config = dict(
    n_kv_head=5,
    init_std_o=0.0,
    init_std_up=0.0376,
    lr=0.00158,
    beta2=0.98,
    decay_fraction=1.0,
)
Each number is 200 + 20 x the weight over its row's rms, rounded and kept within 0 to 999. Layers, rows and columns count from 0. The size before them is the row's rms in percent of the matrix's.

# layer 7 MLP up, 960x160, rms 0.0854, rows 634-655, columns 0-159
104,179,180,205,178,199,204,186,201,179,212,196,202,166,213,177,217,189,203,208,212,233,196,200,218,240,166,240,194,190,204,185,212,237,203,218,189,165,178,176,203,192,216,178,164,198,230,217,196,202,170,192,192,206,152,186,163,194,203,193,187,231,171,221,231,216,171,212,188,188,193,223,198,186,188,144,209,217,190,197,168,203,192,187,211,188,198,193,179,177,188,202,170,215,207,189,203,208,174,184,215,212,167,202,242,203,189,174,218,223,219,201,232,207,215,192,221,196,215,189,205,201,193,214,201,182,191,195,205,206,157,219,190,190,213,201,201,203,144,218,170,188,182,202,155,180,199,186,187,180,176,204,166,241,248,200,191,199,207,177,169
097,189,181,191,156,213,233,192,184,190,235,163,221,195,180,168,186,207,202,171,186,203,167,175,213,203,217,205,210,195,192,210,217,203,232,219,221,159,156,201,194,218,158,200,203,216,214,241,184,147,178,169,224,189,197,191,195,220,183,209,179,174,202,197,216,211,211,189,190,205,186,216,214,204,194,214,204,205,211,198,206,184,176,224,193,205,205,209,232,175,195,174,185,158,202,217,193,213,205,151,176,220,188,184,183,185,194,178,178,214,204,183,191,163,226,227,217,196,208,180,195,191,181,227,229,226,217,203,219,195,216,177,162,206,232,232,188,204,144,211,224,197,163,201,200,212,193,197,187,190,201,183,193,213,206,196,201,180,186,204,160
101,209,220,192,190,189,207,204,229,219,227,220,246,185,205,212,194,193,209,148,200,213,202,198,214,232,194,169,205,201,185,211,184,188,226,206,176,188,223,181,203,172,220,208,203,163,219,217,203,172,167,187,181,219,185,172,183,246,213,192,184,190,193,202,166,188,214,209,231,215,221,163,198,183,251,202,182,183,189,227,211,160,230,207,215,222,205,179,225,194,185,211,217,196,173,193,220,202,204,216,203,174,172,200,202,226,218,192,195,204,186,247,223,159,229,194,218,195,240,182,188,192,185,188,212,170,197,212,195,184,219,228,203,139,174,206,214,220,206,227,219,199,221,173,218,208,211,192,191,189,199,205,213,209,233,169,198,203,223,212,204
100,187,181,186,212,200,180,185,230,234,205,179,221,191,212,208,174,180,224,192,190,192,161,167,208,201,178,178,179,201,201,180,196,227,229,224,197,170,170,232,190,191,216,181,209,216,209,196,219,228,191,211,170,186,185,161,225,236,187,169,185,182,165,213,215,196,197,200,194,194,163,183,206,186,216,228,212,208,209,202,198,193,204,245,181,226,220,194,229,172,227,171,169,209,242,213,224,225,177,178,217,225,214,189,176,203,207,181,206,219,199,233,183,235,187,175,182,193,232,185,193,214,183,217,214,209,210,176,172,180,176,182,216,208,234,195,161,222,229,200,191,197,221,195,201,197,235,208,203,176,195,208,238,202,187,209,236,206,178,203,213
106,202,179,218,204,191,231,196,181,158,188,193,219,202,217,144,207,174,224,238,198,255,201,226,229,186,247,194,181,201,179,175,200,198,196,170,187,206,211,184,199,182,174,190,177,188,208,178,214,195,210,178,226,194,181,182,177,193,236,195,230,198,203,196,195,155,162,189,184,193,211,212,214,186,196,193,177,183,190,158,180,210,187,174,196,245,174,177,196,221,193,203,209,183,193,189,219,233,206,234,204,180,191,223,162,181,216,192,201,195,200,183,198,175,189,203,200,213,223,177,202,179,153,181,178,179,202,202,200,219,219,218,167,204,194,203,201,174,199,192,201,212,182,168,204,196,166,216,189,238,199,185,216,217,203,232,191,186,220,174,180
112,195,206,205,206,203,206,183,217,189,192,204,198,210,208,182,199,199,185,179,192,197,188,205,239,204,232,226,140,206,176,188,193,164,190,165,219,232,219,162,158,176,165,231,193,215,204,217,192,177,204,153,209,195,188,214,193,198,220,229,218,203,185,202,195,207,198,204,181,193,189,193,176,195,191,213,186,219,208,217,225,167,200,213,202,161,215,205,184,198,209,184,193,187,177,180,215,207,214,210,204,229,157,157,164,230,186,228,236,199,167,218,177,253,218,198,194,223,216,191,207,217,193,208,208,218,184,178,173,182,213,244,237,193,213,201,203,206,174,189,170,212,192,204,200,210,221,204,154,206,239,225,214,190,203,182,179,190,194,198,188
112,206,197,209,220,192,207,207,234,165,181,230,207,183,192,172,190,182,187,196,186,211,194,181,209,192,221,187,182,177,239,203,212,230,190,243,225,223,190,160,181,192,200,207,192,188,217,222,181,213,217,167,211,214,189,208,210,189,233,204,220,227,204,191,190,212,177,214,196,147,223,188,202,198,205,185,198,202,179,210,239,199,224,182,185,235,197,191,193,221,196,165,195,175,228,227,201,192,192,224,159,231,181,179,188,236,193,187,212,208,220,194,223,197,195,220,165,219,204,206,179,209,198,198,232,248,198,215,201,228,202,209,208,156,213,223,171,195,161,233,202,163,239,228,218,201,216,227,220,205,217,210,223,174,205,211,220,183,180,213,199
103,222,218,216,158,200,173,179,198,196,255,160,227,182,186,179,208,212,213,185,176,182,195,204,217,191,183,192,178,184,223,183,125,195,209,185,202,203,217,204,205,244,199,203,181,159,198,195,210,156,193,152,191,235,166,183,238,194,177,202,193,168,197,189,203,224,214,173,221,211,223,162,198,194,191,214,190,228,218,191,203,170,218,209,173,196,196,140,213,201,201,201,169,223,214,225,210,207,199,189,223,215,202,199,204,202,214,185,218,192,187,199,193,235,219,184,219,187,193,201,224,209,210,206,214,219,192,227,198,194,200,207,162,201,219,204,216,187,204,188,211,207,189,198,210,193,219,215,211,227,233,198,207,189,225,216,198,212,191,155,197
108,183,190,217,200,220,227,187,178,209,212,172,230,187,223,165,188,183,204,183,181,207,211,225,201,129,203,178,211,186,176,163,210,221,224,237,204,194,149,169,204,222,181,190,214,151,244,201,204,147,185,191,220,207,203,204,197,207,218,195,209,178,196,214,227,193,192,191,193,230,179,206,222,208,198,211,170,196,205,181,182,199,197,209,213,177,211,156,225,177,201,150,202,221,188,188,190,209,224,212,163,187,187,200,191,207,196,188,196,190,213,221,189,224,178,203,184,201,197,182,167,184,182,213,180,208,162,222,195,219,198,220,219,185,229,175,208,209,202,218,187,203,186,176,181,202,194,211,198,203,213,158,234,200,226,184,182,190,226,200,209
109,203,201,184,207,223,212,206,227,218,235,188,222,192,203,163,183,210,195,216,177,187,170,239,171,171,199,183,213,217,200,153,178,186,193,176,189,166,191,181,172,181,181,253,206,178,182,215,196,221,200,191,200,237,166,201,166,213,226,210,209,231,189,177,185,188,198,198,188,211,201,195,192,150,217,207,212,199,228,225,228,177,185,218,198,188,223,229,214,231,221,227,188,179,216,181,204,204,222,198,195,226,176,180,203,231,218,213,216,201,230,211,215,222,198,189,241,209,238,210,224,230,203,205,218,175,208,155,167,208,214,180,213,198,188,211,172,239,208,177,201,190,188,192,211,212,193,228,208,212,219,181,216,206,209,193,220,186,207,186,174
038,168,210,187,210,194,242,157,178,189,197,193,252,176,191,187,200,187,180,207,167,233,186,229,214,193,189,213,197,176,223,213,205,218,216,218,183,162,219,184,189,233,200,205,202,168,220,214,207,189,217,179,218,203,212,184,206,218,202,195,191,211,183,193,188,157,201,173,175,179,178,195,220,198,213,188,179,223,205,192,196,148,195,200,209,199,181,208,188,187,185,172,214,187,239,198,205,234,184,202,206,191,175,188,188,214,218,216,228,221,220,216,221,204,220,195,214,218,220,170,182,202,163,230,228,194,220,207,221,201,162,217,183,177,219,210,151,224,197,209,191,222,189,197,199,241,201,229,195,201,196,162,209,248,204,188,227,200,204,161,190
099,203,171,172,208,239,236,202,211,202,185,222,207,185,206,191,255,164,154,193,211,206,197,202,191,194,209,198,163,222,194,203,199,199,222,212,212,186,218,153,152,212,235,214,197,221,191,202,230,189,188,165,203,216,190,207,190,206,216,197,217,210,217,217,181,168,160,189,167,224,212,176,211,183,194,192,202,195,205,189,234,200,242,215,171,214,196,175,206,203,200,162,174,188,240,194,204,207,177,220,190,220,194,168,185,194,183,206,198,233,192,210,224,211,215,217,167,223,188,187,187,200,201,196,210,200,233,217,184,195,159,207,204,168,189,215,194,217,198,225,195,192,204,184,201,254,207,219,224,207,218,188,212,213,212,182,207,186,195,168,154
089,180,201,208,209,207,182,194,198,198,210,184,204,213,198,181,214,178,179,189,178,196,187,239,212,171,230,201,210,191,187,150,174,232,209,192,218,181,182,166,179,182,174,191,178,190,188,174,209,197,214,169,201,213,210,224,193,179,186,230,211,221,216,206,191,170,212,181,182,247,205,192,235,218,236,188,196,202,196,188,220,176,241,179,244,206,147,181,194,185,202,220,222,200,209,208,250,196,203,179,166,190,178,208,146,189,215,187,211,192,175,163,180,205,196,178,222,199,191,203,160,218,233,188,192,230,187,216,210,189,190,209,186,186,208,223,202,216,198,202,215,205,188,250,216,167,190,163,227,214,209,195,194,201,185,194,187,199,215,204,215
099,195,215,227,173,179,167,220,212,173,190,186,197,206,191,219,183,182,185,154,177,231,180,189,224,170,216,247,217,197,204,194,188,213,204,199,202,232,221,213,160,238,181,180,185,170,223,210,226,210,214,191,208,227,193,161,186,198,182,215,188,196,201,198,194,170,201,180,213,195,160,207,215,179,216,204,142,216,194,208,213,214,236,213,211,196,214,229,203,206,199,211,184,198,217,221,203,226,190,192,163,142,178,195,183,190,180,198,220,229,174,178,203,195,180,201,192,207,195,179,189,221,231,209,184,189,237,224,168,227,209,210,202,185,203,240,185,226,225,197,215,201,202,196,225,217,191,176,194,167,224,183,209,224,191,188,198,218,201,185,227
100,193,168,182,206,212,183,218,196,234,216,168,187,167,179,217,204,193,208,190,178,190,210,253,215,230,182,203,187,190,214,200,172,214,204,186,206,209,205,212,193,200,182,221,190,183,220,165,192,224,190,205,244,188,197,213,215,222,201,174,199,205,211,177,196,242,163,196,165,188,189,213,212,195,243,175,190,208,214,181,192,169,246,180,187,198,221,188,198,190,152,209,183,198,197,187,207,194,192,226,215,190,206,212,195,237,168,179,190,194,231,191,243,179,188,217,224,189,220,191,215,196,213,216,225,188,221,196,217,224,176,183,227,201,191,233,166,220,171,229,188,215,213,216,211,238,214,185,185,177,185,153,212,195,217,206,218,189,205,165,227
102,202,188,167,208,198,231,203,202,208,205,172,196,208,200,196,182,184,204,168,215,191,194,190,197,162,219,197,181,194,223,180,149,211,215,189,150,191,165,203,173,201,223,205,167,193,217,211,195,225,213,201,202,181,218,205,230,237,231,178,211,184,174,200,204,168,205,181,219,180,212,187,202,205,203,195,192,235,214,188,187,205,239,215,193,174,213,200,216,210,176,167,174,171,217,168,215,181,228,167,205,179,192,169,217,213,205,205,190,229,251,234,190,219,201,221,224,208,210,205,191,235,198,211,210,250,213,185,171,233,192,228,190,191,226,191,189,191,208,195,190,215,204,189,205,234,197,247,162,208,184,209,221,214,194,207,234,223,214,200,208
095,226,210,219,193,217,192,176,189,226,189,192,207,202,223,209,199,207,181,210,204,214,172,212,217,197,231,204,163,183,211,186,186,264,221,196,195,176,196,200,206,211,174,199,171,208,219,257,184,181,174,202,235,189,168,188,213,215,230,203,215,209,206,185,178,218,189,179,198,222,191,199,235,187,201,215,176,179,234,157,185,209,198,245,190,180,193,197,224,199,184,169,188,216,206,202,181,194,182,199,202,188,195,217,215,218,191,174,206,210,206,210,163,198,186,181,224,188,196,203,211,191,209,203,193,217,184,186,212,229,207,182,148,164,195,198,173,211,171,234,216,206,197,241,186,218,215,221,198,178,248,179,177,186,239,246,218,182,191,198,202
102,178,221,220,181,204,197,189,178,205,214,183,220,169,227,198,168,197,195,174,200,224,209,196,197,175,260,208,215,216,239,197,200,196,232,225,161,221,207,180,221,218,207,214,168,162,195,186,188,210,202,207,188,225,209,167,223,157,179,200,209,200,178,199,205,201,213,180,214,190,189,202,215,238,180,148,149,178,214,160,203,172,223,213,186,191,202,196,202,223,210,200,216,207,203,203,179,216,212,190,173,209,175,233,196,212,194,185,219,197,195,197,210,176,197,195,220,196,203,195,181,186,175,227,197,215,177,194,181,199,206,230,187,197,189,209,183,192,161,199,216,204,194,201,200,188,220,212,203,261,229,193,230,227,180,209,231,166,214,164,221
098,191,194,179,195,217,172,190,202,199,205,205,190,169,218,188,205,238,190,176,216,184,200,189,215,169,215,195,190,187,217,176,232,250,203,212,185,214,194,180,221,200,191,197,196,167,190,211,200,203,213,189,238,190,215,192,216,193,174,205,210,194,197,153,214,208,205,182,204,186,191,248,226,186,210,198,132,186,207,188,198,214,255,199,208,201,189,207,216,214,161,178,169,192,188,183,259,199,236,200,193,179,217,211,215,194,218,203,200,206,185,225,207,239,237,195,237,204,221,151,187,190,190,214,231,196,189,223,196,200,185,226,174,180,204,194,197,212,194,247,173,197,208,216,157,183,222,205,185,229,190,202,213,197,194,182,214,212,215,193,206
101,193,149,164,186,220,236,215,214,253,212,224,197,168,178,218,197,197,206,173,186,179,212,216,211,199,165,191,200,205,215,198,176,212,215,205,204,177,173,207,203,199,247,196,190,182,211,201,220,221,185,189,218,190,221,155,201,200,193,174,214,194,193,194,187,202,187,202,203,198,226,208,222,187,229,186,188,208,223,155,215,191,194,227,210,197,190,200,221,211,184,172,204,209,200,190,208,221,187,197,218,183,188,182,187,200,221,172,192,216,244,203,228,241,244,195,211,205,208,210,199,182,201,234,219,250,230,202,203,204,166,211,186,194,215,228,198,215,143,245,194,220,178,191,194,178,192,216,169,183,183,205,211,233,220,175,222,188,208,187,205
105,201,196,204,179,224,201,206,189,231,219,223,204,215,224,190,231,201,225,209,183,226,217,201,245,212,200,180,224,211,212,162,191,223,213,212,220,155,205,211,157,190,207,189,173,192,179,208,177,199,183,183,199,231,207,185,174,206,196,173,188,174,158,169,169,178,155,174,181,170,203,209,189,165,175,185,171,211,189,162,238,188,190,202,216,174,206,176,228,223,207,167,227,188,218,227,199,194,186,209,184,218,222,186,212,243,217,210,207,181,197,194,194,213,200,208,189,202,201,198,215,229,194,226,191,202,197,236,207,193,193,189,197,198,207,197,191,212,182,198,173,218,221,196,196,212,214,189,183,209,166,162,210,183,180,170,214,167,159,161,184
097,192,193,189,205,227,191,186,231,216,192,214,180,175,207,189,243,206,203,231,182,202,224,230,197,189,178,181,218,177,212,216,161,191,198,200,183,190,233,188,156,188,225,189,151,217,199,215,221,227,234,181,205,214,223,188,195,215,238,207,194,222,185,177,188,148,173,185,179,210,207,221,203,183,199,215,197,207,196,209,206,190,194,224,204,198,197,226,210,192,204,227,214,200,208,180,196,187,197,178,173,199,203,180,211,191,206,199,211,177,221,209,216,213,213,242,206,221,188,204,171,223,202,210,184,182,146,223,148,223,199,218,198,168,188,222,148,200,213,250,204,214,176,183,193,189,204,196,170,176,215,221,175,203,208,202,216,181,156,212,197
# layer 7 MLP down (transposed), 960x160, rms 0.0763, rows 634-655, columns 0-159
104,183,142,200,210,185,211,219,208,149,201,208,183,200,199,216,179,206,199,195,244,203,208,194,198,197,206,216,214,198,221,233,225,214,228,249,208,167,187,180,197,219,225,250,222,225,186,217,200,201,194,203,177,224,195,219,211,194,195,187,183,221,214,213,220,208,195,206,192,200,215,196,193,192,195,216,200,216,213,188,207,218,195,216,218,230,201,228,184,212,202,192,192,220,210,167,201,173,202,177,207,222,169,217,229,181,167,210,208,191,236,207,219,220,195,183,218,184,179,203,182,211,223,190,143,218,189,203,162,187,176,203,164,192,169,189,198,205,213,204,182,189,210,215,207,222,191,208,228,202,182,177,165,247,176,178,235,237,244,219,208
101,206,190,191,205,195,199,214,183,172,208,176,155,224,171,182,242,230,221,198,232,189,207,197,199,193,201,218,245,209,203,211,202,186,181,187,242,202,176,195,168,180,179,186,223,192,195,198,181,198,194,219,213,185,237,182,227,182,189,229,207,177,176,208,197,204,220,188,209,204,204,193,195,188,190,184,212,209,239,218,239,213,169,164,191,238,221,207,201,174,221,232,253,198,179,234,204,194,197,228,171,222,206,198,209,219,208,197,197,228,191,198,200,183,212,179,216,232,166,241,213,196,194,184,211,224,224,211,190,154,209,221,198,247,207,188,199,205,202,159,218,212,196,228,221,189,200,215,211,217,182,216,193,218,192,225,220,213,208,228,228
100,218,227,190,219,182,225,220,192,194,185,201,192,196,196,195,198,222,210,181,214,210,215,214,222,207,165,192,211,201,175,205,228,212,204,201,171,191,194,173,215,188,219,194,175,180,216,181,202,161,199,224,218,146,196,161,176,217,196,200,169,221,175,200,171,202,213,207,223,203,243,199,186,201,221,223,191,166,199,195,237,200,194,189,215,221,203,207,207,190,214,228,165,206,155,200,214,199,165,180,200,170,211,186,230,213,222,217,204,178,155,204,167,198,210,171,194,220,184,195,187,169,190,216,199,198,193,246,231,191,213,197,205,178,174,152,187,215,217,216,195,190,225,206,223,178,209,198,192,192,175,222,166,176,173,187,210,260,212,197,208
104,193,198,232,214,183,231,193,227,234,185,218,205,221,178,185,222,201,181,229,177,207,212,209,204,192,185,208,165,211,168,171,219,198,198,203,197,197,183,178,227,188,220,203,185,216,236,195,218,204,200,208,219,200,202,172,232,160,135,194,175,227,213,181,181,199,187,226,246,212,196,212,187,193,182,208,190,193,200,222,216,157,181,166,197,197,198,213,198,241,200,190,199,203,195,213,194,188,216,227,171,225,200,183,182,196,193,185,204,187,159,235,206,174,215,209,140,207,171,208,216,210,169,217,190,216,210,187,184,230,181,201,234,198,168,203,188,205,203,201,173,215,209,199,202,185,209,229,223,190,219,247,189,180,158,201,191,192,213,214,212
104,202,196,174,141,222,195,199,215,198,216,197,213,220,194,207,166,189,200,201,175,176,216,197,197,190,213,174,183,195,182,227,207,153,212,212,240,200,198,226,224,175,202,265,194,219,205,189,183,198,215,203,179,219,212,201,177,191,186,202,167,190,214,179,200,215,210,215,199,223,178,201,183,219,167,143,221,202,208,205,214,199,202,214,214,200,225,204,222,198,181,165,183,219,205,203,203,168,220,216,196,182,198,171,178,198,196,194,187,244,227,206,182,196,193,151,179,202,209,202,211,184,203,172,199,179,213,217,232,183,189,214,205,178,219,200,226,214,179,182,199,223,195,209,183,156,239,229,181,172,206,218,215,184,210,160,169,228,192,177,211
110,212,211,221,221,178,198,181,198,178,184,209,184,231,223,217,185,190,210,191,198,199,212,176,199,228,221,191,195,199,218,207,166,193,216,169,216,214,188,223,173,196,190,193,230,171,213,202,171,167,187,197,192,217,182,205,224,176,245,178,190,171,187,202,200,227,209,205,207,200,239,208,170,171,195,221,228,231,173,188,208,199,230,220,195,164,218,244,214,206,191,207,184,169,196,182,190,182,221,183,192,186,214,201,226,200,169,211,160,159,188,215,172,182,177,247,168,209,192,234,212,200,206,161,189,164,202,207,216,159,205,225,173,195,203,200,203,231,184,207,207,200,182,208,194,174,171,184,172,184,182,216,179,189,240,194,184,186,195,195,175
109,182,220,195,210,195,217,203,205,227,196,202,185,177,188,220,186,191,181,226,187,194,179,233,165,211,221,181,210,174,219,223,206,181,183,193,202,196,231,192,198,189,196,211,222,185,225,219,190,201,163,226,183,223,189,224,204,188,195,217,215,239,221,140,198,241,205,189,238,201,240,218,216,203,171,197,234,203,184,186,201,212,199,199,214,184,183,203,191,209,182,176,196,190,184,196,238,173,233,207,209,172,217,189,201,183,199,209,187,203,249,203,194,176,195,190,198,183,224,216,224,178,187,177,209,202,178,174,199,183,239,201,166,156,224,196,216,183,171,197,274,204,199,207,160,199,197,205,202,237,202,198,196,222,226,196,177,217,196,198,198
104,193,209,204,198,226,216,236,192,182,192,211,211,228,175,197,202,226,205,201,224,193,196,181,186,221,186,203,203,204,168,233,194,181,175,190,221,199,190,195,235,180,234,198,186,210,196,211,198,201,218,207,191,210,205,245,192,205,144,187,172,208,233,204,205,186,219,208,216,257,199,153,179,200,185,227,173,225,144,244,156,200,209,205,204,199,189,150,177,206,205,218,158,214,216,187,181,206,232,184,204,234,200,177,194,191,202,170,216,208,196,182,224,200,224,199,220,197,197,210,201,208,205,210,178,207,203,216,240,197,188,227,181,189,182,217,208,201,187,218,197,204,240,204,227,194,219,202,187,166,215,221,240,218,216,200,215,212,198,209,225
111,151,203,267,225,206,194,161,205,191,197,187,222,184,198,160,171,182,235,188,196,161,189,210,190,188,194,188,178,240,185,187,196,215,162,210,213,198,195,201,216,221,221,177,227,177,205,206,205,208,164,228,175,181,217,230,178,227,204,179,174,191,189,214,203,179,196,217,192,196,192,239,161,205,178,213,208,203,207,177,168,221,198,190,204,211,176,190,200,179,230,187,225,193,217,201,191,184,200,202,191,199,201,205,195,212,181,179,192,195,220,209,231,203,164,193,199,214,209,179,230,203,174,164,220,207,228,222,245,188,206,235,194,193,220,206,231,189,213,169,212,195,166,180,190,199,197,217,205,252,178,200,198,195,191,201,231,214,213,190,194
112,236,210,206,193,180,192,225,203,240,216,186,205,196,224,185,178,206,201,182,187,185,222,199,215,195,238,188,171,168,216,217,172,216,206,209,182,205,201,215,206,184,195,231,190,185,187,227,213,212,200,191,207,223,180,195,227,200,226,191,205,234,192,180,179,210,198,207,200,194,196,213,203,204,200,207,187,180,193,155,223,161,227,231,208,191,200,201,185,174,195,203,179,192,200,175,200,184,233,200,171,211,203,196,214,179,227,199,179,211,189,201,213,199,200,147,256,217,223,215,195,175,191,226,147,162,203,224,161,207,188,197,206,168,209,199,163,199,214,226,206,219,215,164,190,234,205,197,185,232,203,193,182,256,225,195,176,220,198,201,158
018,220,208,175,180,206,186,193,189,236,196,181,229,207,180,192,200,205,187,214,201,242,191,197,225,210,217,166,214,204,162,175,196,140,206,171,193,149,180,215,224,203,172,166,171,215,188,193,218,198,212,157,204,210,202,214,228,191,207,205,137,186,177,194,173,228,188,201,194,233,212,174,169,181,169,226,182,188,212,200,223,180,188,192,190,209,209,202,228,184,201,224,188,211,212,167,222,215,210,204,199,220,197,189,214,223,194,218,170,189,214,206,195,155,185,220,210,203,196,186,192,200,219,210,218,185,199,204,221,192,185,205,176,217,205,188,184,174,209,219,213,221,235,229,217,194,201,182,205,147,195,168,206,230,223,174,194,204,196,216,217
097,238,210,203,206,192,188,192,172,167,210,208,187,198,222,221,224,217,171,180,206,154,219,218,200,189,184,188,177,246,192,199,198,218,231,191,209,176,188,186,205,184,224,215,195,206,189,191,206,193,213,196,174,252,201,198,225,198,187,220,185,199,224,219,199,203,196,196,211,186,210,182,215,213,200,193,214,178,200,220,204,205,207,220,203,213,220,158,212,165,213,180,234,214,205,224,205,201,217,199,215,199,206,224,161,181,147,190,197,233,199,186,172,189,201,194,179,188,150,194,190,174,193,180,190,215,179,194,200,195,222,190,193,187,211,201,234,167,188,196,236,194,190,211,219,216,193,215,212,195,129,181,186,184,213,242,152,209,173,236,217
089,219,200,203,185,202,210,201,235,207,169,191,210,197,222,212,180,188,193,205,224,199,206,181,179,205,139,167,210,203,227,219,181,214,203,183,180,200,220,209,233,203,218,185,212,183,174,200,203,219,218,221,194,222,184,213,200,209,197,180,177,180,186,213,190,236,212,215,227,207,186,204,211,170,190,186,191,190,211,202,208,235,190,189,225,223,192,214,178,189,169,172,184,194,264,220,178,206,228,201,215,214,222,195,204,213,215,188,154,201,204,240,210,190,178,232,232,196,208,194,218,178,196,139,224,220,234,214,193,176,205,183,190,214,224,214,178,206,172,162,213,206,199,173,207,220,202,235,186,235,180,202,242,212,202,192,208,194,182,179,170
098,214,178,226,214,221,209,223,167,157,213,190,207,223,192,210,183,214,208,201,181,192,184,216,211,188,208,175,192,218,179,193,214,206,203,202,209,223,181,194,169,208,187,187,186,179,179,190,151,204,210,217,177,169,192,175,200,202,186,190,182,200,206,224,204,221,196,151,218,188,235,186,194,207,172,259,204,172,197,186,206,216,198,164,239,178,174,199,208,163,238,202,218,174,213,199,217,213,242,213,218,192,188,221,213,223,171,202,206,197,239,212,209,152,211,199,199,201,220,192,219,200,190,220,175,185,209,183,199,207,238,174,169,165,225,178,202,193,179,216,190,220,213,182,210,161,213,212,160,204,206,227,226,195,195,194,177,178,193,192,223
102,188,232,216,177,240,162,222,192,182,167,173,188,190,223,231,237,200,202,198,194,208,207,219,182,193,226,213,207,212,211,222,209,182,197,212,217,216,224,182,221,224,215,191,220,209,201,218,176,184,216,196,180,221,202,194,188,234,192,189,223,184,196,213,217,184,223,211,207,201,199,199,176,223,203,200,223,204,199,206,177,189,186,169,238,193,176,196,206,225,207,198,150,164,211,214,219,221,176,178,198,240,176,193,197,178,214,184,206,198,208,225,218,206,200,195,192,194,221,169,192,205,184,202,252,167,195,251,220,195,189,169,197,183,190,207,213,236,199,181,192,163,192,202,191,216,194,166,172,185,213,161,182,210,146,228,186,210,220,230,172
101,234,220,209,181,229,190,196,186,192,203,182,227,208,221,186,214,215,189,220,195,204,194,205,209,221,246,168,214,212,176,206,237,216,216,202,232,216,206,214,215,160,170,195,217,198,234,212,204,191,233,205,213,219,169,218,209,207,203,198,218,158,199,220,196,186,204,212,212,200,171,184,179,233,190,203,209,212,189,219,163,197,186,204,197,232,184,212,232,191,219,232,226,186,208,211,228,156,187,189,199,182,189,223,186,208,156,185,204,188,182,199,215,161,203,220,185,190,213,211,158,205,202,216,255,199,197,213,225,205,218,227,155,182,206,208,180,190,192,199,179,168,221,209,171,173,211,186,176,180,196,181,210,181,197,160,161,180,209,218,189
098,191,238,171,197,220,167,195,229,202,202,163,188,212,235,230,201,208,194,179,175,167,185,210,187,222,210,186,231,199,192,188,165,215,198,185,191,191,220,218,231,230,209,212,191,207,179,193,181,202,238,185,173,213,199,202,195,188,224,217,208,206,191,191,183,196,200,270,214,201,193,188,178,197,187,228,212,184,202,226,177,209,223,203,228,192,195,240,186,233,213,185,218,182,205,202,195,201,210,238,213,183,213,195,184,210,213,189,196,210,177,190,206,185,205,206,228,203,257,220,179,158,176,233,209,196,216,198,241,193,192,191,204,180,200,244,171,198,152,249,218,206,201,219,189,232,193,175,191,219,209,200,193,190,218,195,222,214,197,224,189
101,178,200,214,196,180,158,203,209,237,218,233,212,205,196,145,196,219,207,186,208,178,194,182,197,218,190,175,219,200,202,237,185,184,210,197,243,212,209,185,187,209,187,196,201,184,194,130,214,203,209,234,204,181,227,233,228,191,167,212,214,196,212,176,239,195,225,220,212,206,235,199,253,209,222,177,237,198,233,209,206,201,202,196,177,170,223,200,225,176,219,223,197,169,189,195,225,226,192,179,230,212,180,197,194,199,201,181,183,247,218,182,200,203,180,180,219,216,203,204,179,214,203,164,224,203,222,195,213,166,184,211,206,211,175,233,207,194,208,174,184,206,203,222,201,224,213,212,174,212,215,210,200,201,193,225,212,219,202,203,186
095,224,215,195,182,186,161,222,183,176,212,225,184,186,180,223,187,175,192,202,226,175,224,172,182,203,211,182,240,200,186,201,219,212,210,179,168,219,197,203,205,200,184,199,212,193,183,203,194,228,200,215,192,229,197,197,180,203,195,183,204,231,195,223,220,180,229,190,208,202,184,191,187,235,215,199,210,206,211,191,219,232,196,190,224,183,170,189,206,229,193,200,224,201,188,181,230,190,224,207,210,204,223,172,178,191,191,242,149,219,207,190,191,214,212,187,238,195,192,184,188,197,219,180,196,207,166,194,164,196,209,226,203,233,166,222,214,215,242,224,214,176,223,240,204,156,205,161,233,195,209,233,221,196,176,204,174,224,160,219,171
098,196,206,194,210,189,208,195,200,210,211,197,262,216,190,215,202,172,214,214,187,233,193,174,190,187,226,184,206,211,215,190,186,217,194,182,202,212,203,191,207,170,202,199,193,193,201,193,227,223,226,184,209,193,190,189,173,185,193,209,237,205,187,217,191,219,187,201,248,202,215,209,210,241,185,163,215,177,160,235,206,201,155,224,199,197,158,171,241,226,213,198,197,201,225,181,220,194,208,201,232,200,175,220,202,188,217,190,195,188,212,187,204,191,175,217,220,225,192,231,223,205,168,192,187,181,161,167,220,197,229,183,233,196,211,201,225,220,175,160,248,180,206,198,205,186,223,157,236,203,208,195,196,168,216,195,189,188,186,237,186
105,203,195,191,181,184,187,236,216,194,228,189,223,200,203,223,204,202,203,203,187,202,247,207,220,182,190,203,221,197,218,223,200,175,179,205,204,199,184,192,189,179,207,151,172,199,205,212,232,233,170,173,209,202,199,197,213,191,197,213,165,189,218,208,249,198,177,193,167,203,182,218,184,162,193,208,208,191,179,191,192,188,168,229,225,199,184,243,242,232,201,213,195,182,201,223,169,225,193,202,199,211,224,197,228,188,205,212,229,202,189,181,198,197,204,191,163,186,166,174,206,234,196,210,172,166,170,178,182,172,206,180,202,204,179,163,210,231,222,194,219,178,220,194,223,200,184,206,212,150,228,198,199,230,186,226,200,152,190,187,202
098,221,196,196,187,242,188,207,222,210,185,211,171,220,176,191,190,217,179,208,215,183,240,194,181,164,192,215,206,228,160,203,239,214,195,191,197,237,214,219,210,199,222,168,221,198,217,201,210,194,194,215,221,185,224,182,178,201,201,196,195,180,253,209,206,192,219,188,215,204,186,196,215,231,183,233,190,214,192,192,198,199,215,194,224,220,221,231,211,218,175,221,168,238,234,176,184,196,182,204,232,193,214,201,194,178,216,189,198,178,221,199,197,198,194,176,203,133,205,217,216,197,217,193,179,232,211,224,182,205,237,190,197,198,220,219,194,208,164,227,207,221,252,217,223,167,196,161,215,171,219,200,190,195,179,193,194,204,206,220,234